Part of a small language model's weights.
Size: 13 layers, width 512, 3 heads of 128 (1 for keys and values), MLP 2048 GELU, vocabulary 41963, 55.6M parameters.
Architecture: LayerNorm before each block, rotary positions, no biases in attention or MLP, tied embeddings.
Training: a variant of SOAP for these matrices, 850M tokens, 3241 steps.
Each number is 128 + 32 x the weight over its row's rms, rounded and kept within 0 to 255. Layers, rows and columns count from 0. Numbers have three digits each. The size before them is the row's rms in percent of the matrix's.

# layer 4 MLP up, 2048x512, rms 0.0818, rows 120-226, columns 128-191
102:145091089096115143131114161138159120115129188085144155082104169192064186081169112173124110088137075110164103139064092096148145159083144140103113149127113150129115146101167126103145135160117146
093:102094173153166191131161113081109104164203127116103109112137124131129126163180134093158124136088103182114087110119093168110131128130117143117089114163158088103092086100159145119182123067086063
097:075129137027162163155147105125162137091150171100104163041098128088134180153171137157166086153150100167095076157091137136087230104164133151071123155087122085091105143115100102173168133118116111
108:159137117132146150080101151136148132131127101089145112088074084130162097122097180122081082130134154119126151170090101121105160126136118072133156150139089192110148140126096095110149098098138129
098:136106100087137119104067101175088132096152163160158148099138115093097094150163139119090106123147193116167104103124111039115125081163082163146148098127180128122065130103144140097157178188144077
099:116144028155154117127118145079131098117139172140167167137105099118110092121118132116115120151103136136125134109136165069138138098109147156121135169075136087081150176158149176167126108137135141
131:128114142119120130106110136146081176147139186108167164127103093066146125130086103081162118106115069136122132117132150187090076101130077145121124121137123130105146130083090114114146084137137094
102:102121108172132149153154142154148116157172136138166126117138189120130149124096128145151099135164102148152143123169146142131192096066181087137133109090109109138161105125125169109126129109134167
102:119138079187082115115151173132101151060092089127055090117146162073145122076144143123111170189139135109177131155061079134092145153071116134167130136116177148101123093153126134062071152118139083
098:197109102095122119083179155107095097044113117104153141137184131142120134032105126100109112220193204099174099133148175136150118146120147098140100074089111108103081104143147129144192180145114053
105:125126134108133133149076121152127112107145084167125117121121114115171070095108109128148110155128185086115241170103128117115096164075127110098144092151188167100162161186111169124113142154110198
098:149108110101134192183130131121154112091169110097173128112176104098168164141151177153092104135093175120139158122086077089125101076189121154142102130123120134133150098119114109064119124147160155
093:144191147091097141135145116137127152141032118105135133095101120148158161187180132161130120129138098116043179137119056113064095129216123153109139100139136159124138167076024120104136111149084116
100:166123157136120124048199140077160114122103202126156101104162104181141084188113106086136080165144144125086140133094168079109109137136095139126150120145116113175127127109155180173073132127143169
106:144209076066140125116174146142196150145163183118156153143109144099069129130102136148145096142129153150150120180126120127084132051155161130116119149114128163133077111172083140092129140054164180
100:157111151118124150159045152076117110153160177149121078119130195114113135102117132134157135137141124114097126133145087171158131141129176153192094145106138088180120137127107129145137146146160164
095:130157101139149152143080085159131136164138156178106121133110128184148096118111082166163112173111142090081123094094138132158164080145137117147125145155172123132139148080124137081200113150211193
104:092113092111148146141102186138147206212089143124137097157074138146122164151171187109086147086154079163134126093093114065119128101107121089159145128140163148136145138134123106100143112120119119
104:124179123177116116113168088113093118111118121158182158067156138178124120104173094083158133128187125140146135166105195152134156111192150140115062151142153141078153109089106085140112113123111138
092:153131114155077176054122136104093104169087164102131139175139164142046089147125099077113105125057091172153098124145119051091152146128137187130120180155137110095087141140107077125092164137132116
115:125131142135106158220133105120143109118103172154168140141197180107160160147127126119124168105093101099122097168104064152084134121082092114101131140141142142173156133157086114191134092172163141
097:148138144122182145178111071134181128152158094108063088143147081177132104125062139119116110165114106142113068182156191167106115097158157126114186107126166106157137193118116138155158135098143086
103:095127095143106153098059079108086112192129188124126121160165139137116126189080123169171116132159123078046120103132091120127094101172155088106095120098130114132086115098112111147167172167159156
095:141089119130103111130150101112118131138196079126163114116140057131137139136016134145151158119148140106060143169152075186175135141164156117078111122118138157086130190076104135157177122134137123
093:146121105162138143128030139137095079114128166131126088146139095188088117125141102112156117133101100093141155092093146159161135143183094096111106117225195212138096133177136115138219119088165084
096:154134124138168154126094079169115133161093154130080123104129134113089142102133107109149178165135146117104102069119127114170129131158160091107112158154175080165137144167082150155142095111152120
103:121141073185165143138128099069102143132089142157112088135109145068126162141120075126154131077106092114066141171160051134136135081090115113176072145134158107119204154157156171110095126084121125
101:166102157115145154152082120184109129102110091118122095086122059118129115185105122197165145102102101111147143152123059087175151080126125157105121145094108162097144110111125176110121110122135165
103:173144122103079159130144118130142146051149114038159106173161110131197124115142123149093139068124072149100155176201126135096054143059054129136137097131135133147090122124178102154128152111144109
101:160167111094108102083132144098120139109153192151123113109096143058186083143058139133130116059162120077086136147126156146144179129131051115150118083090171153087153144200120116130207161123106104
106:157144184118096090136107135140154128116085069174145162165139141135185126147092138136160145098136123108152150143170161169120094149156217162126183124144102142122093167109144137118128169057141125
107:138177085155116061188135101151084157093149126119097156060122133128129098156120151144107131148119153159191147094167135127201143153133179182083115116142134088154154171130134155166184102169085097
098:129175133159102073145157120108135132087092103154102102116133147209090128118144115068110114140116142075071146202106144158122091235069126216076085085133062125101148134159172117179139150158116107
098:084112177118192136117109114200142139070118144123121152106105108106078102120112179173068104107123085127160122173130175076139173197113120096121185161154110067122119170126159120074157161121104102
101:124076149203099142141123113179134096087092122134086151089089090109142091086135160164196178160114081169140137118121080116121097090150152140098123157158114158078103162081146174079082088168097168
098:149158141104089113158155101140096076095128143167162121169084093156161057146109120151081172119107180118113130134095038120167175123214129136104128123075114092146159140117039116095131167178120153
106:122123142164111153091128080096139104199136130184102127070082107053081103154135163122081130081144148154087128156122133152133122124112115155105072121129142126128073163117140174128154165076118149
104:147105092090151169145121115084099161157106143171092219117165124169112147137089191135159162161141149097128098121115120126103085172139111188107123096144148078063129114130163102139120187071095084
100:134115177136136068109142138142083149111147103116113105086093062166142157183117106131140134169078118078159152123160121157084099145143106105117164113178108194144165140138099175138158136143167121
102:069113126163109081172071095095082158115070065122178161204102204099145103151153116106148085126108160082119093177142149138084180123121142163100116125138074103126147159194093146087188143180124158
094:136130124081139094105167158094143125106134135110130083122132108095128157146151183205135094119122210101200168134169104147098123137135073149130098142188109092167150161131118145143151110121133160
103:095057080164141126186168098187149175081164100095129139163123137127168151153139161115166141113161146161095128207159114155149075123091110153149088148129128100118151132215094113168094105181147198
095:080128184127078170090132118091120164169128128144158170142117155187090094143115081108147079136101152137118126156111101198134136103085107189155115180147162112114150078137103078180141096081176163
101:165140101107144137152137091163082205160102134165077096175088144132135174106146141124128145187126128130076159107117184119076082163159079118112142102137108155121118113164102134085135074116130110
097:100099116124138081144117040109136111143130167128098112131168104128133091102134104154072130111103123073151096131136152192125115135120151106139101109164113122160127114186146135097141076155160142
093:106067128170174116150180061130161137107113171140191174116164163120166149113130151146134098116178143109163116088177135065151145088107147144148127127119187095198084150081089075182128148197144089
096:140114143155173148158105146154146089110189098121089095164088125153150117150162106121128132128143144121124087110129124135121144145172147149086144118192088099144134142127163148157192106147112139
100:168106126140056184090143137149158140140127102183056124101097112108138143074112142098065144131071087141125167130120077144069126077149183134095158125145223120119130128154080017160152127112084159
099:126166122146098152154171159085148051192151132138148121108105169132114077126125101110091158087172090165152115130113157133086191112160138133159139126121122108124107116094133131090174132103152079
091:128130140109109079156129068141081128096181218122119152087140070125133162155160138207162126097119177139151120199111146090144133112087111140161151132138142134175111097135130141104149080149141122
111:097139104120134130136132143178089125117076096088089154133163128133154119099137059174186129123170105116138136099089199156222163127130125098161108181107113145105160055108101081167163072235071151
106:128218139147140123038160118096103137197190154046121148103122102106118117109136094149150129065144149133110088127156178171164160086128176191114099174147149134139134088103182130073019117134153090
103:114132129125169127150078077122155093154149155138100090108101123125107108126138141148062141142167148119164079185087166086133160105137131117146118082194146116121137095148177169084129049193147109
101:155118158179126106172194125163117143168127123170156194130134105119147175092119126090140043132172078077166170085133189109129143118178180135130097124118138125114113151102142101125121101100148136
091:126163140108145109100117151129095130163100112147130081166092170109103193147156114163091071101110115138151136177173162161074088155173203062086116128120154051135108121074133128138128152155080166
106:152101111042144104134126118123168129138135113103113114067112099111110084125160123120125136182085196137103177140162146131119117155150085125088150085098107154155153171084123117125052136138133130
098:111104138138141155103098134151100146106176134188118146142153109139164071181139131116175083113150115128128122148143070157165147165122073107168139150103136055144147128140114070094075135157133140
104:145131167137185082060120124123131140079187087132065143151120184126106092186121197109088065182086139073144121162120092115094134154161123176104130114139137135118146089119124156192119167113154074
097:122119132162123096185109173110083099087134119177133133162178108049145137117092107118132119143154135130087146114204147122075153059163132103091138136095158084087144142103069155110175104100141134
096:158191072116065077157137143142168159156120134166059140092125112096087122101140106122107145097149071144176153143141148166157089110188109055119141119139140104140125109112132136127130139135065106
095:146171149147212174121127150089138182141120148158195125220123130163112123126091136109128078190093090164123097149116139111083101096152162103157130105164143182160166051106165130175188185144148101
109:123135110108097158143108159129107197133148126089157095119098129119182152102107138095088133119085140087096091093107052060062128088111120151184136133116091125124117148124122134141196201129106141
106:120152149127073135133066136132102105086125155130129171137124112098097131111157107153156147105160187133136116177147112142089089139179117170134096134157183153128117133120103134122114165148124182
101:091189126162178154155100153183118190160072105093138109099160138122167139130130113190196103099115128046119105190139147138169167085119092170082139103112081095103135102110143141075135113113190112
102:125101107121116124121120138124130135110136120139173121142120119116142145135128100092128110174103091133172164057115133182168123125112164075092089081113158105114086117114176129178117090057148113
101:084086088171099128142113163143121181089068129128149117154108123162170126137172143108136116122154120143123122093110085056131073085146193142121111144086120089130071200175118153154141133119126118
101:157158114135167153079095087123165135117150151172096081107148159124118144169166166122170157141135117164141150144114085140131056168127083152161119113051146139151155107061156121077201061145169180
101:143098105132141223141108115136120136114156145111143132152139138206123102102109156110128156118097148081120139134092137133145075127157110127141149119097148114077105205124134179065151132130096190
094:111100091145121135123095175108081117131103162142100089184118081099126131144102163106179115131093125146129144103179138059121129135209152103126150091086095180112133140079112126070114127152123097
095:107111141118171132166083204152159088194109142147131086078143119096141061144080134080150119112158113119140132151151116134094120101121103125121094141113141163151143153159141144071129093136115095
096:137133120189055170125126154122142127124180153153112091108100115112154148157233170177084140144115177105145120202130112095113128149149074135153164183123105137163111149151068114140162140110150123
104:084126088126114139126132174065102151173157174145168145125141145137087094149120107102142136178147171122182130127083090121088179098084115183123131124160120129163117156146091160237139107150154117
099:081079130092144181102141118113101080070211117046091135190116125195100119085076109080187141117162157104088142097162147143136184147104101130109137153123151143116097139125098174141135182074166105
106:112082084108155130142126115153142216101125133128080096098142134099086150138155139114092055136127145182179064147133154107149108134124116154184159159206076121123132185115160177107091154144132135
095:153109143139125112134088170124144165106117079155110165104065126176066052099162122085127135160098141156176145103100146134144088153155134165176137135128166114084098166129131139126128110166097131
096:119129133146146154101135143193147159132102129114099149134145112210084091083134185129123161144134121171185076082145139086163188125134108164135066105110150099177157167146103094199143199147127105
100:120197110128069152128049102135093095104090130151083103139069127078175129150147110149119060187120152161124111196077165139104079122097109097084160124171128175119145127114151132072140018123151172
098:136123166103087101159126087122115142148129093115128136120165132111118202106135153103121104127156156139134144115204124090107077150150126122163110148202093118116105107138158154141132169162088151
096:087129173135114065102207086196181145081141143115184108200110157155101133142076134192117174133112158214159053140175105161138131087080076161104092111106137144086184169092137154194101125092137108
099:149154125101102093200162115172117134118117208126140065098157144130113048104097179106098122061106125144159173180185151093149120127148085139091199106114097089165110185103165196124118102156154111
090:098164152088127139115130145150165118129178147059153165189134099150064102120128122098130106142126070172118038103163098120093237099102189127161099138145120170157135139082148125152125122095118141
096:077096117074049126098144105150083152182188165151141116130093120134095059181098115110118142153159123129074096102145189068100189118097207128156116121091101132123177092212144127096196133115126126
096:123070113153129153096122114124153178138161088148162092145109108110150076106156129134129161059052177128096151096145134163155173130184169151095114103128086172165130120126102089098060126077189120
091:120141095130143117154119054195096161136099131108103120103138112098124074079124120169187131103148133168112122174170160119120147133080128083210224151102117099165152176108125108146125096114116125
099:051076138171142146088074095112060102109155117129124142191117085146125163104137084147098191144104105056091148153160140108150160075137116184090188100143128125124148129114090207097164123147175129
097:114144039130143115194144147122120103140082141150116134108120172104146145131137116101089186116138132180122140090125118166069139076086043143126114121129109137150100177182132139062171168079117145
103:072084130159117147153117117164134193125090037131131107106073196050111123119143122082112145076106108179174179115171142111126139123148116131156119127120158079136091206157126093087095128110111103
100:124141169162148167127171111114163149154064076083137142094106148131159098163123137117096145141068150146132132143114159136132162180075162087108145092127193133079097127237173163132153183163114122
101:153181081119031123173129095140048125139158140148081159094144063134148155110157119146177070172106189101129082123121180142077124155104153124176121112084181176170097184108126101134121190139122142
110:144096150154105205139141095113138158140201175213125160146119133158191156151075065091116095163098133145172195130144171158154113054124096119079133126138121187109116152185144140101161073103174115
106:113144066143102149149090142147067077143125127101106067179086144120060156197096152118113152120114134117114130073147130138088167098140107139101105071169131060107073125144154187118138100145141137
110:052110138144204127103177109114148116099126154121119122153164070098132067097173114105174147129131172141146151103132120133103126103135177098136087195120141104182134112145090102140135151120113094
098:136107147114133082165157163136200137098211146152060140117140115107164112125123064150112082191100117190086101155137110146155164112088117135169099131125168161130106124158177145105088123163108086
099:136169115154135064103170103103081137143127170146053109127122119164205090144100035049108113106157144194084126164141163122129169129114144159153114165106126119100162077090150145113111109087134134
104:165135188133128137090131092186185110124085145157110121156142159186098099153144131118112157141108121074123132093139176149020147168139114132099151139225159136110192157124096191076145151125123153
101:085092107159123141088140127047101129173150123121050111106128085082170136118176098130170168172117088099180099164113117161101088112100137143208094157153145145151106126152154128158082144177136088
095:087168153116127159113143146126080155142161117057131155101120115079065171101124111141059133184163142125064108124167154093140158090139075157144115165093134098146156154154185184106161153125150100
091:097179152144086107110113124166074152130095128102097150082142142123128146119131157147123119154086159140107070102142084182075194121155112177110158142128199108064140180163119121055132092180105117
101:168161130121151169127191121084136167069087151128134100110099164139124162126118157122133100126107161099088134167118114090145154108108149175223078140119112080118196109179176119140102136165151169
105:105108171080124148138113149161131119128117125102101105139127150123153104155095156109175078117070111113124153104157241134112140173113126136165125172135142145158114093117124167139127173144142122
100:159117109086121134109096111137107150153098223134081171117135115055107146129137154097138104201115206127099148193149077028135154125175153174157131085193169084139115133074124185141107129121114108
096:091180097130121148122129136139088139175138107156185133146164160201124069158141105089158162052108160092179192158138070129092132160124086117071171149178146113107151094141162092134114093179068072
106:078137129149157112112104122068121169130141102137067170162105125100156118127177129106097097093133129098119138039136095129073146179068088124120096154218109119087143112109088069136121114081145100
121:153167097144078133113133137103100128114105106139083065163098142115115156083134110076128133155182128133065125118118082130109124142113176112103139111108119126099163135125161142137188110121104112
100:118125148115129137114081142126088111164101161168148183160156072132136107133139102138168158113155124132196108117086110155109092071146050104071170124118100123164076070143072112122113129150086150
104:099147136095059123096122126134057074137167144132123111135175143160107142160212139211142094167122142065118176180159137191083136154100114171085134166119074129084080131115066122125152092118156169
106:157117090110107138164139137137074119158108149099116063106076124164125121140143162089127161152138098150161131139139089090133102120167161140167131069144123161131158138120143155194072148192146185
# layer 4 MLP down (transposed), 2048x512, rms 0.0766, rows 120-226, columns 128-191
112:134146127135096126194174091121112163135129104084114159121129127123101133138145116171147093133100129124048127099157068146149128135116153147215077093085130060143135110090132159085135177143124117
103:170109046057138107160126104085139178117096174107174140107058180111100156096103119192155095146156077105131130160168158141128176145091053081145236136099153145173127123115103135158100082119207184
101:171141125141113177109101139165083101139138147162122110082068136114145114083189105121153152235141065118085134169105119125126098134136134139107124124153167110129180143161098119126127090153076156
112:091145141113135080150100163129107132087134153130152170101136144104170196155139134133144118121084143114082150122162106081143130140095141079109065178182173157110145129149175091138104142076108255
095:129116153099090156125104141112132051110130119130100163093141170184138137085144136157132129139053139101114107146103118176122090198105096142164069117106176120163119128105140156096124159100147139
101:160125142145173116071118085106134133164131153187193180137090067137169194095157125158105154124150138139122117116083099064144119101094134145129139157105162120156143145082122094130119150147107082
116:089124097151194174121160094130131082115097140131178158112137149147136127167122121138124138078140160139114146102103148097092084105129102119051125076194133105112095105115121120147112130106071151
101:136137132189049137132074141145114046115100117140104193126138103167131164201155128141166092164156068119148127107112164105084087161130062078127121121161136142068104136116134189138069106122117125
102:124132186067123109078117121170111110127133131098202167136097105114203154109078146200068114098109123116085056136080162167084124110117106134177084142126083151076120125115156203114135083126103104
096:073143109127148115185097159098178112119128150152152113108102139182133103154106103108165160113171137162126131132124106118081183070178133138107140146163100118148255119084110141112100082112107165
104:116111145133112078093174113101087072116093080063132137092154155119097100164117075081066185070180098108165126094130126121159116121113141157168133079092096140136102122159126089120090119129119093
105:191104109130178116127124143179133098137165121133117123155189033109162139108116146131147099203082166175146103185118142061132160104095115121116145136124147105157159117129081103139145133141198096
096:152143169109095193112116175087105148168167156119130186107139107195097127134182092081096174178111134101213086145100125146090125080089131163147132120088134108148106127158141178053117122149064167
096:071159152090141139129082106147084146138117124094098136106128117129108123052117150141124100112109121093182140074134103143167185095117126125137075063110123190073157154089126128117144140075164106
101:117151133155098122232106172120133083134117072078156137121081140131122192114124121151141087088127159075164102127139105174161188172094098105089132134171084127135134165124190179182109160134137110
102:157177100145127108123130130160150121043150115140140073109129104161159123158063099096144109075080119166134162123187163109095178114161115115113183114136137153132118168169141111162117145101140151
109:094142135163166095067150076157122052173138143116121148105093178132127165079102104156155088128152151153119069110142104134154129117157125088104149143094115147121104186115062129129128105196182135
104:142111115110200142132160166151110172161157118100111116122136096139187120070092136130158139141155100156089124136174074125157154148125069122138117079117109134150119179106136150152126176121095133
090:139118085173079163156101163166131136125109108152114130178126088122161157121103135113159124128113119108102149107142087119107052094116126085107122088132090087186085148121173161131114105129152072
094:117098180144166148147119171151130171086178153137133106091140105138208075095084122172119103127168140097142108183078180104128209186123135115096133092230115108153131122101091160102197060141146083
106:139077125146135122094071126158146127080061162193190078107162116109144148106185182123180161139103130132157132168082191155072092114087132138109142121180126144114153091181116151151095158142119113
098:107127131128083188099170155140084139128108189182131140121140161108126128130163098086116171128160125104111170073099115130088115154076110112138091144122065122106117045162129127085104069121115130
104:141091133122172040162106093122131098128096142125120121184079217116118074160118114096158084132140095153101114112183121161154097144131132138108127107133177133155167130105089162114142119132119144
097:099118111108129113160107127127133102154143183052131190099147162121178136135151133151125144161160112176120163122106095057146095150129102107094154166149115097142123109115146122109102091119069120
104:109087119108134181139186146140168117100189184127162146188108134095134143093154129135128067135120142166088091118163105170114102123101143107124113172132090074119178176094161152133172148210127193
100:076088143081151107119117087099148140139124094064111119143106087078111107098146163112126115124069110160141158164119131080096091106162106121138160129112104109177149149103176176080130172123133201
102:111129105120130119151144200130142090177087128126125156137182116056133168114144184080148110132063145115150092106140096115131131091113165184128180118106087138103084084160221123158155117190147156
091:150116133118124076143140151107104179073152121089132151175159175093082125094134184071084074135115167203073115166131117105106077118145128110139060160154117129163103145143142118153075129184155089
100:164174102118142071107124129137170127200122143094169119070124159193071093093163135122160132189108128118163149063110144139085152074143210090078149194132156137147148125134091150145091139149127150
100:121118146153188115131147087157122143152174137063089083106167140087129156102143140141094124137161167152119141162097193154118170109092060126114147149105110148144107081135074101120113100049144100
105:175126094135140161100169146127139174113125084123166136087154124119137161090115122143136107084128084067130122152164131148156091166142208065158122162137163129134157135107136166133165102173131175
103:123100127102124162106162099137124124158098081133084088096143128146148128092148123078161116149107108068048106154116130136110134173125060080156128126096129162113129120112210125027145110092151175
095:107078158144101102122048169161201122072133117097158141083145103114127121160161122145159098115128132195130113083128071087117155139175098094161172165170109176153139148116090128128085106118162139
094:093135180094110133134097054103088000155152088100129160082125079113124042126080081102137116108127098115081096148149125124124105115085149168150068156089094135102104098111096103163126110109131126
104:126175114115147091163123035103143157065138125151133121153121155141100155154202128074148130159137177159129134134150174108127115181110168135190072147125126100122122081144108104103084173109174115
098:072081099175176144061183123156138130207134155140133108112086123132112111087111105135177085139114216086135137080206170153092092107118159162149106104138091086169104143134149140172110094139084150
101:112102161050148127168098128172099159069132119066135137110109131089173144108087074178157104150092118100163128128159122095148162144161125147092158185130070143116136138184095099052118120151112147
096:117167115162065180077120145142183113112102139091169066149076092138058097118149142101116063138099115159104120123124109123162207120122111148024097136160058078133152111166087126063160102142162115
098:148096135159147139150175147067135137129124161187148115154140137105091109169176137151086126139159119137075179171112092082119103120170105123101115144081146141119054138176120094111076173165144177
105:127088161109100182126093128136153138125148122197118106165127172171124130100106173151125119168121115141113171160141161152156082126178170123062108119194186109165100123108132169117157131096147109
099:123053118199106099117156106152081090116170104160172171146053161166147167121082143121090158101120171127087148120108116112134150156085112123122141175138098145102107122108142087160159121121124185
093:149189164154113137048126098131130143153127102151115130101090133080095168143136113128106080095070114105160131139078118112132192185117119155095094110057145124085182083125143086137083117124065074
095:129153136083134135085142085142151083114129115100096158125153070080168076107109160135129115103157153154133151149118146116089104164119158088080066100127143143125158151140140164090166153092063087
090:103130129141094129076065122129128093103139064123180161111137108150066070148177152151149137061102102130117107124125089172116152136114115148101084124144110095168144146081133072152099209163107086
097:172118101097080128155146129096150145107170088141101176096119119119107191128142119120105149132115127162138195161122090015089127090115168167131168103140079105104114156121145094124123250071179144
098:141122162149134166090109090102163130150122093124158133127118095134184100146128104096132119176164157111099161184109096136126155118120160133109134128082141126123143091103137162119133126110088164
100:157154177201122157106179174132179123112110206097114109118196117209101152144106123128177093121168082178154214147123102127139092151093183091146111160105150119104115203113093091091151105115139116
093:154131132141163086179161135140094099152103114139199136171140153135083167142134128149101150118132104103153101181157142139173131172119055076148083153158066134155117163098125189069100185174132050
096:080105125147079163117135075165118182062138096161114109130126113116104115133150158144099186171107167118118087133165113112168100170107123116143146148129130095090100096159122093153071086158145173
093:120161136158105159151155107109062132129120119135145146185111143115124130019065125108102133144176125155077177109127214142138100159099121124079110131099131134085071069106087109111150117135118144
100:125124204138105140140174117120121136154155122137160055172158148154135145141069147083099147134115117103171123077150120137086124121115127113147121062119136128150135123165120147143105186078135170
103:120107134109107105136121129121044147118133157107073143077161153127068162137108098140195136104092147161114161128163156139184101169100137160113118172127163126147182088071043120177156135080132114
106:090171127109131166084103121173134062144155159142075145106114175116123136107132110171081141143189131133165101150175122078110076150146110103113121115129137080121114171162151077175139116157120121
097:113037059121165131092133111141134131100149145151103092087122089166139122225135163071133112129093138106107139185058141062110120115076064131111143107175080092168140147143104121137149174139125110
104:144152111155081164121134139091115136119134143169160147166104072137165051128122147179111142184130150104162105076150116165120135107111157178113105147093124129170151134159182082095110173129114180
105:126154176114207153163074205151168120082182113195166104140091126163119142205138142141130117098109180134108164093144112110156068119137051162088121139087105109151139144118160062121105118127135155
103:129130196128125105144070100118131121159116139090082159166145151070143090093074140110170130122124139094099085086140110077103114124156086158097136120133053136146131142127115105144164089141129090
093:173162134129085158112116114132200128156068175149109150153125110096170141109143121166129168107122165063138098094108122166128130127115119076129117137145082101128154178092142126107133088116147168
098:105138119071169118120147137143146173127176121118120096156089134142100149149126156139100157085104093087165131174134065184171127103123084119159166112082153138123129098157131132114114204094122138
102:094142097121114190135129093155092062159070136109165150110135118121191146163097101161168171080129168119116089211178167091127151116134147107121159127122095132099137156111150064141148155081198141
099:127145169126125125177109152158072136104121151136068145090168162140123177135091142121141164109165142175175176095161132079107173130127145131094122179089135093091141205111067106150138163092120119
106:093055053103166151102124126118097149105107103112181144157090092120098133122131124188145086123149075110163106108099107145085111108096180152160119102168132138173184149180115143140104081139132138
104:120088145105154088095139132163117166107139090087136107114125171199119163159158137102143100114058138117130129148115149181140111128113149166142153135126154138086155086175077129127110138098150097
094:134109131097070143120129132078129097156198163135115115118125125143113098154144099060125120100171162175124123085151119096090060189098127094200124123120150126181150156141123127156081135098122138
090:183132132157126138124120104147076144137158101107114096103124096113126163131109167134134167092170150111066100119141112079076183147110063153156157131116113143174243116178131134108163120178077130
102:137166166116161140153142147059136067151184124147138161098152132173145144143060087100150155069140105113072131102099156187084104146105184088128145117126109126081112152139164091160165131124078152
104:065146133170144088138136148129095075146094127149106119163112144157109139181111102180149110086147073112127093145149111113176121048177107105131075157100145132109105147109121136133131160141145097
101:165117067078151038157173167099089103125124150075150126140147086161082141150126142167146141130123165164045112088185180224171128123195116131175119135209145141132132156137097088158109121220089143
098:186046146129167144134140167134089114104151141127138155140186162153126117126119169081106126096162134098118049093154164151178131122121144125085067170151107140092107155162152107155178091147114106
104:148093176081086171144111149071119129148114127138136151140120116179118084088118164089173156110098118112103140103121170105156176116161128087152149161149087163050130068113139131131083178121134165
094:134059160151129077077139123145149136119089170161108123102113154149161096125096121105136118119154147148112110119139153112100112120105120078087124075120135118076097122134219114096061103107095178
105:156173183104138163120105071111141105154205109113164102171119126173187101142117141091090144161159121153048165134202093115181103124124202118195095153146117142128175128141099063112100121113100100
098:158205147116110120110132158152129181202069131144209107103150112137178081146140147191068149129115109154151157115111101135192137146092130142113163149116180098157096093106134111115148109113184196
101:142166116132052140064088099120078095171065119180173135228169110117142108114120141097137114178109137124116109157180142140142108168101121121108112117117157124118155070121149135145168105034135127
096:127113117120103094131135115097131167183156128127101129140170200113123180167095117153126178210133112158177117140175137135086127104150139113147147131189144134181106102101123095122085159074119154
098:196183148188143122150090152085102104134138163143104162123166132141131148190141153190159106131146036117113170141087152121109053081123109164091170150140187166085111128137123175133097099072111141
103:114144122122208073126143112134126157107178085138185170090101076166098145187144128083143168133182086151153180109112179121128086162140120125170125108136123072112169138135080076142098113147109124
106:121139126139171100150145108162118084103122138134199111062108125120089089125170146103118155114111123082086104140090125107117109102177134133106112055115076122134132102162131138090170116126176123
101:157110085129158195142082138126122116166115129134086105101155152137185186152135140122146140143130171039047201106146092072125151127157112042115115160126114124162081090177155114112125101157069122
111:157130151167170101145103091134185102086126130089153164148091114065140093139146104103128158153139122115176166119204163118182115118117104109086152119149121159162119141111140146150082050209107084
099:110110120101145146215145150111107084117162164129078076119095179090168136171095225143145133118149105122125236143084088132110077125159091083134118093116059102141115148122055143088128120125121176
094:102122089088118113118094142147178150122101104105108112081172095104154153132143171152145100140178141109112139115136131099171059070128124136116095144150103119167073154114121122090110094100123178
092:073143068124138138149141105107108097175100133106111142161116088087104144141106127099136098169184146180176127222097124114136085164133137112112159158116150120135107150134162190109204131115075126
095:105152127107163094099157076176170131120114154169145157156088112109129158124126113131093087158142091116140174088114090129135107099111120149172081121140114142083208129130104132143125123114145155
099:174116123160116147083160136095168119197139099124164138081130103127148135106115131187160135129113137193141084102069126114129099147052152130157186150087098184104070192173142144110195145099109097
102:106051156151128188116078088161064158102140116142112152114132095146109140122117174175137088152132146120146075144105088094169161168129144166117103119143164125131166122081173129087151119117123115
098:099142117130138095099158125158094103102114095233115124170107129124146106154145141131102084169187133116082162150074096162121115069121115146118124181157100146072168077109053137161195171097134057
102:176139128105132195087140161123172094135153116120116140055122116169134110139197117113071100112129073130160147125129159091096117133149167047127140107119145176174202170104134122141129093109107129
094:129062138097211146093107143079160129047121043168211106149117164121108083139107132103115177151154124096163138134116132128151129073131130120097159111195063149175161100118121147098111122133168057
114:154134095168114124131145145068166166137102082078135201106063125103134140163152150126126105162118139097075198123143130195095065152177138114121145124177127178133112132048155074085138187109158110
109:118184184112139100124179143126091155118163159116172159125107099076103130125112096113129138203116146175128145151175110132148081138133149125093168159087116158086113123128169137112123128114154190
087:180102140107070128133093099176081171161138135142133119081116117150112152140121147097107097122134081112071098166095081163128114135158080162126111053105066130057130122149177093132093086151135108
099:125131138147074107140085122165123119126055119083099115127116112126151128126106101106079105123093141123206111162114118135096077119115122107121184117138098116181120125092114142084140174111153106
092:086058145102136163112133088148117095110109112116185152129114120065133116110209111237141145183121133107123138153060140094074079135126104109089130098162153097130152111155136152116186183119121149
101:111158099159143129111118141154042104080133110086129152188095117073145158127135107159117074120080109206178139208121102137153145118143135111126068110084115057129104117232135065167152093135107105
099:126079136152159145171131134170177127107137157152131107128087184137081073149109143170131132146144192175095144064133152140110097127173094155093194094159120180093108187125168140106172184111136147
102:153168118103168159163160104136166163100126153113136134135136150123123155139141139130188109103175142197080144048101160101105185111105137153144154108142173159121142119119145070167101157147130181
099:136052108161150101107133095100158108122137104150118128144149060168149154144126141135105096110139094142130184162110069155120114159067116114112163157184119166196149123188191154123156101145105152
101:116175186122113075134073122166122088121124117107151102046133107129136167135121131175130144066137089153135130187152096167055153156115118111123126136162142070141110143128093202106143102154120131
099:128188109132169149143099140200129143179097156127131188189081081155140118137160084130133142100093123070135085086171039151180153128215106135098112128099109137106157192121080094135136128081159090
104:123148116121122168127106120100105166094126060127128170135103201110062100095145181171115135130093178128181184095093127138156104160131123132129138107102159100084155184132087159130158129117083103
104:117062109106123082100072150103136098069157077118106146127132116045120173112133179127138119164120113160107082105139084142103056079152140141119113121122119102142113176141138156086079149117164127
101:145109129087069161109095122105171126132132140166162126119132111121094132187174071143111168066113140141137107157100124126187125118090145163193099159102072131120129086161191131151134141112126181
118:190138096132136163099115132111112119131149106126122066132151168182082126111141169133122188110148089178122210144125072114129111132140125165165160114093121122140164114095119108082230098123138124
097:122160075153137115176197123154087140102162178101073142170143140104120126149105095101212112121153130123081158103131110152134160166081134113166086122073156106098176177094153176096060093101160092
098:113070129205109150179087103122158176071093131158126148112090095129112140140099074134166097112146173135190083154103093175164156107188119114172126113135228089126149120077196151127113136108111077
091:178126157104154132093105156106130133134118182131167082175122173136151107100122043194099169122097175136122130130090121126129108117141112155142163111103109153102109106088119118100188172084095075